Weights of a small transformer language model: a variant of SOAP for these matrices.
Each number is 50 + 10 x the weight over its row's rms, rounded and kept within 0 to 99. Layers, rows and columns count from 0. The size before them is the row's rms in percent of the matrix's.

# layer 3 attention output, 160x256, rms 0.054, rows 0-54, columns 128-255
100:49 53 43 53 39 43 42 50 32 47 33 61 48 45 67 57 59 36 53 58 42 48 45 47 54 46 65 52 40 45 50 52 45 42 46 43 48 49 55 41 61 41 48 45 57 53 48 43 39 57 52 38 62 49 68 46 41 53 40 54 62 67 32 63 47 66 51 36 44 48 43 56 53 48 56 51 55 37 53 47 66 49 53 56 58 68 49 31 57 42 62 53 28 55 61 50 51 72 45 82 41 54 57 45 49 58 36 36 37 51 54 50 38 38 47 42 45 50 31 45 43 42 45 53 46 55 50 58
102:60 53 57 64 58 59 51 35 51 55 41 61 57 70 58 36 56 53 43 69 56 58 60 46 56 46 45 52 57 36 51 26 62 43 35 48 42 58 59 45 55 33 50 55 59 49 58 39 40 56 58 46 59 26 59 34 37 42 52 54 47 37 38 28 51 73 28 67 48 55 46 48 48 47 40 50 32 68 50 52 40 56 63 57 48 47 35 47 45 43 53 49 61 36 42 53 44 42 23 47 44 55 40 33 51 42 47 46 44 48 40 53 61 40 46 51 43 60 43 48 48 55 40 48 44 54 54 42
094:67 43 41 53 42 34 37 61 42 51 44 46 45 51 51 46 56 54 53 57 48 53 50 32 45 38 47 43 52 54 42 51 44 68 68 57 44 41 58 32 55 51 39 67 57 36 49 51 30 58 55 47 67 45 51 49 53 47 51 42 42 48 70 58 48 61 35 45 54 47 57 52 47 47 45 48 44 65 40 45 54 58 49 59 30 38 52 55 46 40 54 63 46 54 54 50 46 59 53 47 70 48 35 53 58 47 54 48 47 46 44 36 40 45 45 41 59 67 61 35 48 62 61 47 47 57 34 44
106:51 57 41 41 38 42 51 54 49 52 52 66 57 39 38 56 54 42 55 69 53 56 59 41 25 49 48 52 53 47 62 58 49 37 39 59 46 40 38 59 56 52 42 72 47 45 58 56 45 63 52 67 43 47 55 45 37 33 43 28 55 57 41 19 59 61 66 54 71 51 40 52 52 65 56 49 60 38 49 45 43 52 42 51 65 55 67 47 56 55 42 46 69 47 61 33 61 31 56 66 51 55 57 33 58 37 58 57 52 43 57 49 36 45 43 47 42 61 55 43 42 43 62 53 55 31 52 62
097:47 60 45 57 50 43 61 38 62 41 44 30 45 64 68 58 59 56 56 63 48 37 45 44 61 34 69 56 59 46 40 58 37 63 32 44 55 55 66 60 63 42 67 53 46 33 59 44 47 34 51 44 75 64 48 40 51 31 56 42 52 51 55 57 51 67 52 54 45 49 35 59 44 42 50 38 43 52 52 44 74 58 44 44 44 51 64 78 28 54 56 33 43 58 48 48 66 40 53 43 41 66 43 53 42 44 38 47 48 55 56 57 47 39 54 43 55 51 71 38 61 55 45 84 45 70 39 47
108:37 45 38 37 40 60 48 31 36 50 47 42 63 32 63 42 44 47 52 49 55 42 54 48 53 55 52 55 41 47 40 60 53 64 62 52 37 39 59 46 44 54 58 57 32 47 66 57 61 41 61 47 37 61 58 45 42 54 38 42 55 56 55 44 53 39 63 43 44 36 60 58 55 49 35 49 42 37 70 60 47 69 38 42 60 49 47 59 62 56 54 39 25 66 49 68 51 57 45 48 77 45 64 45 36 53 38 56 59 72 49 39 50 38 63 56 57 38 55 48 37 42 52 56 49 63 51 53
099:49 27 40 40 39 52 61 40 30 62 13 35 40 32 37 53 56 43 61 53 43 50 24 52 59 56 66 43 53 51 56 42 56 57 52 59 55 50 69 50 52 51 45 39 64 52 42 59 41 55 48 49 42 57 53 64 53 31 29 54 62 69 49 45 45 42 45 44 46 49 49 47 46 47 54 61 35 50 40 42 44 57 58 47 46 44 54 52 41 35 39 55 34 51 36 59 55 29 41 41 47 35 63 48 45 45 55 53 52 49 43 48 58 39 47 57 41 44 51 60 57 50 35 56 47 52 64 67
095:53 53 55 42 54 35 50 49 64 44 34 54 42 51 52 37 52 58 57 68 35 39 48 49 51 59 59 69 50 50 50 49 38 38 47 52 47 40 60 37 63 44 62 77 34 37 47 55 43 39 43 50 52 47 25 44 65 45 45 41 52 63 44 74 49 70 45 42 69 45 39 45 39 52 51 37 45 66 60 47 44 49 62 43 29 54 56 42 51 53 45 52 60 52 42 49 58 37 57 57 68 46 45 38 49 52 47 58 52 44 49 53 34 22 43 34 57 55 58 42 62 58 46 61 60 49 61 46
090:63 56 57 45 54 39 43 66 60 49 61 33 56 63 47 37 52 48 44 57 39 51 43 47 42 67 38 45 45 70 33 63 60 48 34 49 50 47 51 63 52 56 31 42 33 28 54 55 44 50 34 45 52 50 41 59 47 57 69 38 62 47 58 36 61 55 53 65 50 51 42 37 44 56 53 45 49 36 36 37 47 68 49 47 60 45 56 42 45 59 47 70 46 48 48 61 50 38 43 43 39 43 55 54 47 51 44 56 46 47 51 54 44 57 61 64 41 54 45 44 56 53 56 43 54 49 46 57
079:44 63 64 46 51 44 53 57 57 54 36 35 48 31 40 40 37 47 58 51 55 53 56 46 38 66 39 51 35 51 48 60 48 57 59 46 45 50 51 67 45 72 39 37 55 30 45 63 37 51 32 64 42 50 45 54 45 62 47 60 73 48 47 50 55 63 50 53 47 63 44 38 41 61 51 60 59 51 37 41 61 53 45 50 51 46 51 41 46 61 38 47 56 29 62 30 43 41 52 46 56 47 68 49 29 48 78 40 44 58 39 51 55 36 47 52 64 57 69 61 50 69 49 52 53 51 69 59
097:56 52 30 62 44 47 49 53 53 53 43 52 54 63 64 55 28 46 50 57 60 69 49 51 56 33 63 56 64 44 49 55 59 48 50 81 39 56 47 47 41 47 57 57 46 33 66 51 35 41 54 46 55 55 43 62 43 46 62 39 38 67 55 59 42 49 43 59 56 36 47 34 43 48 47 45 47 47 63 60 30 55 48 40 57 65 43 56 61 57 51 51 65 61 51 39 48 39 37 49 54 48 43 53 51 39 54 43 51 34 55 60 79 30 32 41 43 53 58 40 52 49 54 52 38 68 52 43
118:43 57 53 53 56 54 41 49 54 33 76 55 41 50 54 59 38 57 28 67 44 52 63 56 51 55 59 44 52 54 77 32 53 52 37 53 48 65 38 55 72 36 48 50 52 50 62 57 50 64 46 37 46 43 42 49 57 56 63 46 45 52 44 46 44 52 49 42 63 40 55 57 41 53 63 31 48 68 70 67 44 43 62 54 19 43 57 51 53 60 50 50 40 63 44 46 56 44 54 47 42 51 45 61 49 50 71 41 59 18 40 53 55 46 54 40 40 68 47 45 47 50 50 55 45 73 49 41
098:46 32 45 47 55 49 70 41 71 52 32 59 50 48 44 43 58 59 50 39 38 52 56 49 57 61 43 45 47 65 52 53 48 47 57 43 44 49 53 39 42 56 47 48 26 61 37 38 50 43 33 63 57 61 40 47 37 61 52 63 66 48 53 44 46 58 47 38 44 68 57 40 43 47 47 60 53 38 49 49 50 53 62 58 73 60 42 51 49 59 50 54 32 45 33 51 60 55 38 73 62 45 66 63 40 28 37 62 55 67 51 48 49 54 64 56 45 56 33 50 48 49 48 59 52 48 46 66
101:26 51 52 38 51 63 59 61 43 45 38 35 49 27 58 42 53 51 41 45 56 59 49 47 35 68 52 52 54 60 67 50 68 63 40 30 60 39 43 45 46 25 51 57 40 61 53 56 60 55 42 68 55 27 44 52 42 43 40 57 54 60 53 55 63 48 55 45 61 57 45 37 42 49 47 49 59 55 55 58 25 65 57 36 67 42 65 47 55 49 34 51 47 45 47 60 59 40 42 49 61 54 54 40 45 51 53 57 41 49 62 43 51 34 38 32 43 52 54 52 37 42 52 58 59 48 59 39
100:64 37 51 57 59 43 52 67 35 52 67 40 42 53 51 46 40 58 50 35 53 34 47 48 30 43 56 46 59 51 44 40 35 58 38 84 63 45 53 41 32 62 47 41 65 37 55 58 34 39 40 46 31 36 54 64 61 53 56 50 51 55 66 55 38 35 49 50 62 56 65 48 59 46 51 56 39 50 51 33 51 43 57 50 46 42 54 46 49 46 44 61 51 44 51 54 34 48 59 44 39 35 58 62 37 57 47 38 41 59 60 48 44 53 49 50 49 50 47 68 54 42 60 58 73 52 53 41
102:36 68 49 68 40 39 37 63 60 63 35 53 46 51 37 39 41 39 36 41 40 50 46 51 49 58 41 45 54 48 34 47 49 69 53 55 57 39 53 54 58 36 53 33 45 56 47 65 36 60 42 52 45 29 47 54 67 43 68 43 69 41 74 36 34 45 51 53 55 52 35 54 56 50 62 39 53 57 39 44 52 51 69 51 50 47 51 48 69 52 37 51 33 52 54 55 44 50 52 40 60 55 60 53 43 58 43 52 41 40 50 58 31 51 49 39 54 43 47 55 44 48 42 44 63 39 48 53
098:56 59 47 40 64 46 37 44 60 58 61 51 44 53 47 55 51 71 27 36 55 45 60 61 46 56 31 38 66 54 40 47 48 54 39 38 48 40 65 58 56 71 49 41 47 50 39 67 66 57 55 52 58 56 52 46 44 58 36 63 45 35 47 32 51 32 36 34 71 61 56 42 35 50 48 57 57 43 51 47 51 43 57 66 69 30 61 47 33 56 57 38 68 66 53 69 55 55 43 57 48 58 49 45 50 43 57 39 51 68 55 55 60 55 51 61 63 56 48 40 46 44 42 51 48 44 50 47
102:60 59 34 52 41 42 39 65 59 46 42 51 39 45 56 52 51 61 50 49 63 53 57 47 55 46 59 58 66 59 67 71 58 56 51 35 47 41 57 43 54 28 39 38 38 58 55 36 70 33 63 30 53 38 55 56 47 57 43 58 27 35 40 33 39 51 44 29 52 47 48 52 61 57 54 46 41 55 31 46 56 40 62 62 62 27 45 50 47 45 57 57 59 57 46 58 55 59 56 51 72 72 36 52 59 56 52 48 36 41 41 31 59 57 53 50 53 44 50 50 51 51 34 43 44 53 54 45
098:45 42 52 55 60 44 56 41 50 40 66 48 55 52 67 57 51 66 55 53 54 23 81 55 53 58 37 52 53 61 61 59 35 58 44 71 42 58 53 43 40 66 64 50 65 49 64 63 35 67 51 51 40 45 63 50 74 27 64 59 38 44 48 34 67 58 44 64 54 51 40 53 28 65 48 45 51 50 43 37 58 51 55 49 47 60 35 54 45 51 70 42 44 60 33 55 59 28 51 46 30 45 44 51 50 65 46 44 42 44 62 47 51 42 37 51 50 56 43 58 62 51 48 61 52 63 33 43
096:59 56 47 60 61 57 49 55 58 46 45 59 73 46 36 61 72 44 33 47 42 56 60 39 51 52 53 42 54 46 30 44 49 36 49 50 55 52 66 58 63 67 42 46 47 49 34 47 53 40 58 52 45 37 58 55 50 37 32 64 51 25 61 47 60 44 41 60 36 65 39 43 47 43 39 69 67 68 36 30 40 46 50 49 43 44 28 71 52 52 30 50 59 42 51 52 45 49 44 56 62 56 54 54 47 38 68 47 52 49 43 56 62 61 66 72 46 32 51 37 63 41 43 45 46 56 56 60
092:54 51 38 54 39 38 36 75 45 55 57 63 58 63 44 48 55 68 46 56 40 39 45 53 52 52 45 49 47 69 52 55 40 38 66 28 58 70 53 37 55 59 47 37 37 41 34 42 52 49 45 56 57 55 37 53 69 58 68 62 38 50 39 43 45 50 43 44 53 48 50 37 44 44 59 25 55 65 42 55 41 55 66 50 60 50 47 45 52 64 50 47 50 45 43 70 55 44 54 53 34 51 61 53 61 51 45 43 42 57 43 58 47 50 55 46 59 47 60 45 42 51 65 36 50 50 40 52
109:56 82 59 38 70 57 36 52 48 50 47 43 57 53 48 44 48 48 47 47 55 42 48 32 62 60 61 54 45 54 43 43 33 34 38 46 65 69 43 39 54 42 61 49 54 47 42 41 38 44 47 46 48 57 65 46 48 59 54 54 54 57 48 54 49 39 42 59 55 49 39 47 63 60 51 47 40 63 61 53 58 42 79 50 30 53 42 74 60 54 50 35 48 30 33 60 44 44 49 55 61 44 47 63 33 49 34 38 57 45 52 43 54 47 47 56 45 42 44 55 64 57 39 55 41 47 38 39
100:54 36 45 56 64 48 48 48 51 51 43 61 36 49 39 49 51 54 72 14 46 46 36 52 56 51 46 42 56 52 30 59 44 56 44 41 51 31 40 54 43 55 53 47 49 32 49 49 63 57 46 46 49 48 58 68 43 48 57 53 72 57 70 68 62 43 38 45 52 59 53 26 42 56 53 53 46 55 29 36 45 67 46 66 37 45 49 52 48 56 45 68 47 61 57 49 55 35 70 23 47 39 52 59 28 53 48 32 40 36 56 57 53 57 49 54 58 46 71 61 55 67 60 44 64 48 68 43
099:53 50 54 64 60 62 31 58 33 74 58 36 68 54 35 46 50 51 45 44 52 48 50 39 44 40 45 47 55 56 49 42 52 50 47 33 53 61 43 43 70 38 37 46 39 47 52 53 57 60 57 48 38 40 43 58 53 44 50 61 35 51 64 59 61 43 48 51 45 46 69 37 57 36 31 48 43 47 62 32 44 57 65 51 43 59 47 53 61 56 44 49 44 60 47 58 46 48 38 38 67 59 50 46 50 50 62 43 42 56 51 60 51 54 55 36 60 57 69 49 57 48 52 59 50 42 53 45
103:61 38 31 47 45 42 62 46 61 38 42 59 47 59 62 48 43 64 30 42 46 47 39 30 43 64 52 41 67 47 55 47 34 55 41 41 59 27 68 44 50 32 53 42 61 50 48 56 55 66 48 36 76 49 68 57 48 40 38 58 48 45 62 53 49 62 68 47 62 50 47 58 31 47 38 49 60 43 72 30 67 43 47 40 49 55 49 32 43 63 45 43 31 67 39 34 56 46 46 57 45 33 39 42 41 44 68 46 49 41 55 40 40 41 45 22 63 58 66 49 70 58 60 67 43 62 44 50
110:36 66 59 44 39 56 49 59 55 57 56 52 70 45 71 48 48 31 51 55 68 82 60 71 49 63 42 53 50 54 60 29 43 67 51 50 47 62 52 53 58 31 63 57 54 65 49 43 38 54 45 56 42 60 47 64 55 45 39 34 43 33 46 57 67 58 26 60 37 47 30 45 52 52 45 47 56 44 48 47 57 54 46 37 43 52 46 55 59 44 55 42 50 60 55 46 38 46 44 50 48 54 52 56 50 63 51 55 46 54 44 44 37 30 45 57 59 56 64 45 39 55 43 45 37 48 46 57
102:68 46 57 71 50 36 48 42 55 54 51 58 54 50 39 60 56 49 39 54 38 59 72 30 82 44 54 50 70 57 56 48 45 44 55 58 60 58 66 48 68 41 52 54 21 52 39 42 54 46 41 49 58 50 41 47 49 35 51 61 48 59 61 55 46 50 35 51 46 45 44 57 40 38 42 47 32 51 54 45 60 44 53 49 51 52 37 50 54 53 46 56 17 54 27 46 46 49 33 60 71 51 28 53 41 53 57 47 46 50 43 44 49 49 46 55 49 54 53 54 54 54 56 52 42 37 44 44
096:46 49 63 62 43 42 53 62 41 52 44 67 73 58 54 45 50 53 63 54 37 45 34 45 66 59 36 47 61 60 45 69 47 53 48 37 51 44 54 46 58 62 15 44 53 49 43 39 34 51 54 48 54 35 66 41 32 50 55 43 64 39 54 46 56 48 65 44 39 58 51 53 61 57 52 60 38 48 45 52 53 57 40 49 56 46 53 66 51 63 57 48 52 24 46 55 35 57 45 47 55 49 55 42 52 57 42 46 54 68 43 63 49 51 61 69 56 28 47 55 42 46 58 43 48 41 48 53
105:49 53 50 31 52 52 33 54 56 58 60 28 57 45 46 71 52 64 50 47 34 51 49 56 49 42 52 54 35 51 72 45 40 60 51 57 53 36 42 29 64 43 54 40 41 45 43 45 48 69 49 35 29 43 42 51 36 59 49 44 51 57 54 41 45 42 62 47 40 61 45 44 60 53 43 50 78 29 52 42 51 32 63 56 52 64 32 40 49 62 52 50 50 44 53 64 43 39 50 55 58 44 68 63 40 55 51 50 67 44 53 38 48 48 42 44 48 31 28 59 54 56 33 51 61 62 39 43
098:67 38 53 57 45 51 67 28 45 55 53 52 56 58 41 38 38 50 57 52 49 47 60 47 54 56 56 44 48 49 41 52 31 48 56 61 36 23 43 47 39 57 47 52 46 39 48 50 40 64 66 61 37 59 52 40 56 57 54 65 67 65 69 47 46 40 59 56 46 37 60 43 51 53 48 76 51 38 68 61 49 53 43 34 54 67 54 63 48 53 31 48 45 36 51 36 50 54 45 59 56 56 44 49 66 49 55 56 64 56 60 51 47 47 43 44 48 55 44 41 51 39 52 62 51 60 23 50
103:44 32 48 51 69 55 41 49 48 57 34 45 48 38 59 44 38 49 33 16 62 46 47 62 63 55 45 35 60 63 62 38 62 59 33 64 54 69 50 70 58 51 61 68 42 48 51 40 37 51 39 57 55 60 54 54 29 39 54 71 67 58 39 35 61 50 45 27 42 62 51 49 55 45 55 69 40 33 43 65 47 64 53 50 69 52 28 48 50 49 49 61 47 46 42 48 56 46 48 39 57 39 54 54 40 49 35 49 60 39 46 65 64 48 51 39 55 65 56 51 40 59 49 41 40 36 52 39
103:67 58 61 52 46 69 49 42 50 32 45 51 39 51 52 41 26 50 39 56 60 62 55 66 52 55 51 58 51 50 51 31 42 56 38 46 66 45 53 58 52 50 41 46 60 56 62 46 24 53 39 46 52 29 36 50 69 61 52 62 58 53 41 51 41 61 64 35 61 54 60 58 60 51 59 44 58 45 49 59 41 40 40 51 41 39 51 51 47 63 56 41 59 51 59 40 36 64 58 36 42 46 47 51 56 64 60 53 41 38 50 50 58 55 54 37 58 48 50 60 60 40 46 40 59 38 69 42
105:57 51 41 65 65 55 55 48 39 53 50 50 33 60 40 37 58 58 50 45 61 36 46 40 43 62 60 47 58 57 63 55 54 46 54 58 79 44 54 58 52 47 55 54 59 40 31 42 64 55 44 61 55 53 54 37 39 57 54 65 52 48 43 22 49 40 60 38 57 39 61 39 60 40 59 54 59 34 46 67 52 56 59 50 67 54 57 71 45 63 37 47 41 54 41 58 57 50 48 41 43 53 37 60 64 35 24 67 66 42 52 44 62 62 47 51 32 48 39 56 48 47 54 40 41 36 59 41
101:43 51 25 57 59 52 42 41 70 58 72 47 53 63 47 41 48 48 67 61 64 61 51 38 37 54 41 38 45 37 34 40 32 45 46 67 44 33 48 49 44 54 68 56 66 38 32 51 43 58 42 66 70 46 55 55 45 60 48 55 57 49 53 63 50 39 65 49 61 44 48 46 58 39 53 55 50 43 59 59 72 62 43 33 55 62 49 54 40 46 41 49 46 41 45 44 42 54 41 57 47 49 50 65 65 57 58 51 41 55 46 54 22 55 52 55 62 59 39 20 57 51 62 56 36 54 33 52
090:49 54 54 50 43 34 36 61 47 58 61 51 40 50 53 40 45 71 72 58 61 44 48 50 33 62 47 60 48 52 63 72 54 46 28 38 41 53 33 64 33 48 60 60 56 53 39 42 46 39 43 54 57 46 48 51 51 44 43 42 48 31 52 46 51 57 66 60 48 48 37 47 48 54 49 45 40 58 45 46 59 49 61 54 59 44 67 46 41 51 59 49 57 25 49 46 51 50 61 47 50 56 59 45 49 42 48 35 31 57 43 48 40 65 47 38 45 53 56 57 51 63 46 52 47 50 61 55
092:41 44 38 57 54 55 61 71 42 36 56 57 49 47 47 42 37 52 40 48 78 47 58 59 35 38 50 62 50 63 48 60 48 56 36 50 40 52 41 60 57 53 58 47 56 47 72 44 49 49 48 55 62 47 62 48 44 55 66 43 51 68 47 59 68 54 37 65 40 54 53 48 60 47 36 58 47 64 44 54 51 44 44 40 33 58 52 62 61 34 56 55 54 56 70 48 55 46 45 54 44 29 64 46 54 62 30 42 39 56 67 58 59 52 41 49 53 45 37 49 41 40 61 66 68 59 56 57
106:51 59 30 32 52 45 44 42 52 49 46 53 51 35 27 55 32 47 44 50 38 76 42 66 47 59 35 56 49 50 49 62 47 40 63 55 42 52 55 37 37 51 58 49 50 61 53 54 62 49 57 66 38 43 49 48 47 52 50 32 56 49 31 71 60 49 53 57 50 71 48 24 55 71 57 57 58 54 43 36 42 44 47 44 54 50 62 46 32 42 42 51 65 60 62 50 36 48 57 34 41 48 70 43 58 59 65 45 48 48 45 35 59 58 58 65 51 44 34 57 48 68 45 33 35 42 61 57
102:48 47 61 49 34 64 45 45 36 55 58 50 58 41 43 35 54 38 74 59 49 43 38 52 65 38 52 39 40 33 48 50 50 62 49 40 54 55 46 61 50 46 45 27 64 55 43 48 77 44 56 39 64 46 72 42 61 54 49 65 63 49 55 37 53 57 45 47 50 44 49 50 65 46 50 44 62 37 49 43 54 56 48 44 65 48 51 58 66 42 39 63 33 48 53 52 56 56 38 51 48 53 55 56 53 54 33 36 51 59 58 39 62 57 48 64 44 65 52 51 48 54 64 40 46 58 51 68
098:45 42 46 46 39 52 71 49 34 51 49 66 47 47 51 64 66 36 40 62 36 40 55 56 71 37 52 49 54 63 45 37 52 55 58 62 45 38 33 45 46 37 37 34 78 61 57 58 56 52 67 63 52 60 44 57 37 37 63 49 58 45 50 39 42 46 63 66 55 44 49 53 54 61 41 60 53 69 62 41 47 54 46 48 50 59 34 50 63 47 41 67 24 57 46 45 51 38 47 38 52 41 39 53 24 35 35 54 56 51 48 42 59 49 40 64 50 46 33 52 60 52 62 59 50 52 36 54
102:46 39 39 57 50 52 42 29 43 68 53 44 55 67 27 54 47 62 45 50 35 51 47 50 46 56 36 47 67 48 52 62 57 57 51 52 41 32 42 51 40 45 67 45 43 55 47 68 42 60 64 61 21 75 55 51 60 44 56 41 57 38 77 32 56 40 40 46 58 77 34 55 39 46 54 55 46 46 35 57 45 60 64 56 56 34 52 46 41 47 47 43 51 55 35 51 43 42 40 42 66 58 48 49 54 44 49 62 49 49 58 41 50 63 46 48 50 45 40 57 51 35 22 45 56 54 41 59
098:44 61 42 33 53 54 52 45 33 45 36 46 56 44 53 64 48 56 64 51 31 41 44 50 59 61 52 56 37 41 49 43 55 66 39 59 52 44 59 50 44 64 52 58 47 51 47 75 23 49 53 52 47 25 55 52 42 59 60 48 53 54 45 65 44 59 47 51 47 61 35 54 36 70 51 52 57 53 51 51 51 39 56 60 34 54 51 58 61 56 62 51 59 43 53 46 39 49 48 63 52 46 48 44 38 57 55 56 58 32 54 45 54 46 38 46 53 62 44 41 52 53 55 68 67 58 59 50
096:64 49 70 41 52 46 61 64 71 44 37 39 53 57 60 49 55 52 43 51 58 42 79 39 57 48 49 57 43 54 61 61 48 41 52 49 57 63 47 41 53 66 28 42 52 56 65 42 50 41 46 51 52 24 44 38 54 44 51 37 42 49 36 44 47 48 46 66 30 50 38 67 33 47 51 53 60 57 45 54 56 57 51 49 53 61 52 53 55 54 56 48 48 56 51 57 60 61 64 61 37 41 57 57 51 50 46 44 46 42 53 69 56 50 46 41 28 59 52 52 34 38 34 52 57 57 58 36
096:39 61 65 38 50 65 45 47 27 44 78 44 52 35 61 60 56 31 81 54 49 44 42 50 46 47 56 43 46 38 49 41 44 53 59 58 51 39 40 58 46 51 66 51 65 48 47 66 47 57 60 62 53 48 51 53 42 43 44 44 39 43 41 58 71 50 62 47 47 48 51 58 45 44 59 66 33 53 52 55 46 53 37 54 27 44 55 57 60 46 33 56 39 51 50 48 50 42 55 40 62 47 56 47 55 50 68 68 52 48 49 38 43 56 63 50 58 39 58 37 54 42 51 43 46 45 61 63
097:66 57 46 45 60 46 37 75 41 69 50 48 53 36 62 40 54 63 53 52 45 42 36 65 41 60 43 50 47 52 51 34 47 43 33 47 49 63 51 53 62 55 36 49 52 23 54 40 51 52 57 37 32 64 39 50 47 76 52 47 66 39 55 25 55 37 54 36 54 59 63 49 57 54 56 65 42 47 53 67 52 59 50 66 50 37 39 55 65 47 47 58 45 47 54 65 43 54 41 45 42 47 54 51 58 62 50 40 52 56 43 46 42 51 36 59 51 57 62 61 47 65 37 66 51 45 52 47
105:50 46 51 49 48 60 33 50 62 55 64 54 50 38 57 49 62 33 36 42 43 50 52 48 65 40 55 58 46 58 51 51 51 66 42 63 26 50 37 33 45 44 57 61 46 52 36 61 39 47 45 58 43 65 67 47 65 43 41 40 48 47 53 53 55 49 36 70 47 28 57 49 49 60 36 65 46 50 55 40 60 59 70 46 35 61 38 65 58 53 52 58 38 45 51 60 60 61 57 74 34 47 41 52 52 61 33 38 49 46 61 38 44 25 58 51 49 60 38 32 48 42 65 47 37 58 38 30
101:61 49 51 37 65 42 51 58 55 59 54 54 42 62 57 43 43 35 54 52 62 33 50 68 42 45 57 58 55 34 50 50 58 34 62 43 56 43 47 62 44 58 65 45 61 65 46 51 42 37 57 65 51 39 62 60 38 64 58 30 70 46 52 64 31 57 46 33 66 56 54 47 49 44 58 46 44 47 58 55 58 36 52 55 55 46 72 53 48 49 41 31 69 51 56 46 52 50 58 49 58 86 46 45 54 55 62 58 44 52 57 59 48 42 53 58 50 46 74 54 58 49 51 57 40 31 65 49
101:41 63 53 51 50 47 38 53 36 59 40 49 64 46 63 50 52 39 52 52 47 53 34 37 56 43 42 53 44 53 79 59 55 63 45 50 46 48 45 38 46 46 46 44 61 59 60 53 37 60 59 37 42 55 56 45 46 39 62 40 52 53 45 40 43 57 44 59 48 63 34 53 44 50 52 38 44 63 57 65 37 56 61 55 64 38 44 50 62 42 43 40 40 43 35 54 58 54 37 55 59 61 31 49 38 48 54 61 53 53 46 45 48 50 59 58 46 35 47 50 47 34 41 55 49 57 38 49
098:40 52 56 42 52 57 48 65 64 38 61 49 50 72 41 53 53 56 47 49 52 39 53 63 49 44 32 61 49 34 54 30 23 62 67 41 59 36 53 35 59 45 52 50 60 60 39 42 39 66 38 48 57 41 64 48 71 42 31 55 56 48 62 37 48 55 38 50 56 48 59 49 39 42 40 40 45 53 51 50 60 32 56 45 47 56 45 50 59 47 60 56 26 51 36 67 44 57 45 81 44 50 42 55 59 49 44 37 38 40 53 50 48 46 49 49 49 70 43 57 49 51 47 62 41 47 45 43
101:44 70 43 47 46 48 41 46 27 36 41 46 56 43 56 43 26 40 53 51 33 44 60 44 49 62 66 55 54 53 58 62 56 60 34 55 39 59 35 63 49 49 56 49 46 61 52 54 39 44 47 66 54 56 35 56 51 53 64 63 52 40 51 52 44 51 63 57 68 65 45 58 51 77 54 37 42 45 68 60 47 33 65 58 60 44 62 40 69 50 49 42 51 37 41 54 50 43 52 57 56 49 51 57 42 42 35 58 43 61 43 48 43 51 66 53 55 60 43 69 46 53 38 48 52 58 52 57
101:45 66 60 42 46 43 44 54 53 45 37 70 61 55 38 49 44 69 47 45 57 57 40 63 25 62 46 58 52 56 56 73 47 37 49 59 40 62 46 46 59 58 40 48 56 44 64 38 51 54 43 34 42 51 37 49 38 68 59 42 42 44 34 35 53 52 61 34 56 39 45 50 52 52 65 50 62 47 58 50 44 45 51 64 49 35 41 51 69 60 34 65 48 60 65 58 41 48 45 50 48 57 55 43 52 65 44 52 60 57 46 33 43 54 47 59 60 26 45 41 56 52 58 54 64 40 53 61
100:61 66 63 69 34 50 42 61 54 41 51 61 58 44 50 32 52 49 51 48 49 51 33 40 70 40 52 55 48 45 49 49 35 43 57 56 46 47 53 51 48 58 50 47 59 49 53 38 52 67 33 49 50 40 54 50 45 55 51 55 45 57 49 29 31 53 45 36 45 27 68 50 60 25 44 63 49 55 48 51 52 58 45 45 33 65 39 54 45 55 65 53 60 39 51 47 34 79 41 58 53 66 30 52 45 55 43 48 50 69 52 56 48 60 59 56 55 43 53 37 55 38 64 42 57 51 62 39
098:58 55 32 49 50 51 51 52 23 61 48 43 57 52 34 51 38 56 58 46 40 57 49 37 59 61 54 49 37 51 57 52 56 64 68 32 36 56 55 46 36 48 46 30 40 47 62 44 58 52 64 46 18 51 35 65 42 54 62 69 63 37 63 59 39 47 55 46 54 49 56 31 33 67 62 42 54 50 38 54 41 49 37 64 58 39 58 41 49 57 43 55 51 56 56 26 41 49 65 32 51 49 54 40 41 41 60 55 35 64 41 44 61 58 47 45 71 46 69 46 52 50 30 58 57 41 61 73
095:35 57 57 66 47 50 44 39 51 49 71 64 44 51 55 47 48 65 65 48 40 53 52 62 55 41 40 60 50 41 49 52 40 52 63 59 70 53 34 35 44 65 53 58 66 40 65 34 29 55 39 51 54 52 52 43 50 38 66 57 45 46 52 54 65 51 56 65 52 42 50 63 42 47 51 63 55 38 50 48 50 57 65 43 35 60 46 56 47 50 55 42 31 50 52 46 56 69 59 38 52 45 49 58 50 45 51 41 38 50 54 43 36 57 42 42 41 45 56 48 61 63 39 47 48 46 59 46
094:42 56 51 55 64 65 53 50 54 34 53 51 45 43 48 62 47 62 40 48 58 31 64 43 50 58 43 61 36 63 55 48 38 56 64 50 65 42 52 66 48 46 57 45 54 62 43 57 64 62 62 54 60 58 48 49 61 41 62 44 43 28 59 40 41 32 63 59 45 53 54 48 30 46 44 33 56 72 58 51 27 57 68 47 41 48 48 61 53 71 46 58 45 47 48 56 63 46 60 50 33 51 33 46 67 47 52 43 33 51 51 43 54 43 52 36 41 56 54 37 55 34 45 42 62 49 56 33
096:54 48 55 40 43 69 39 63 65 57 51 41 45 45 59 41 61 47 50 57 36 54 61 58 66 45 48 47 53 50 50 43 63 47 78 38 39 49 45 50 54 48 51 53 49 52 35 56 41 50 50 63 39 40 59 60 41 51 53 53 42 38 36 45 45 41 58 43 47 36 43 42 50 40 49 52 30 51 44 71 44 72 67 52 48 46 43 62 46 46 41 42 56 48 32 47 48 44 47 42 67 62 49 40 60 65 47 52 42 47 42 51 67 49 55 53 49 55 45 47 49 63 35 50 32 48 57 37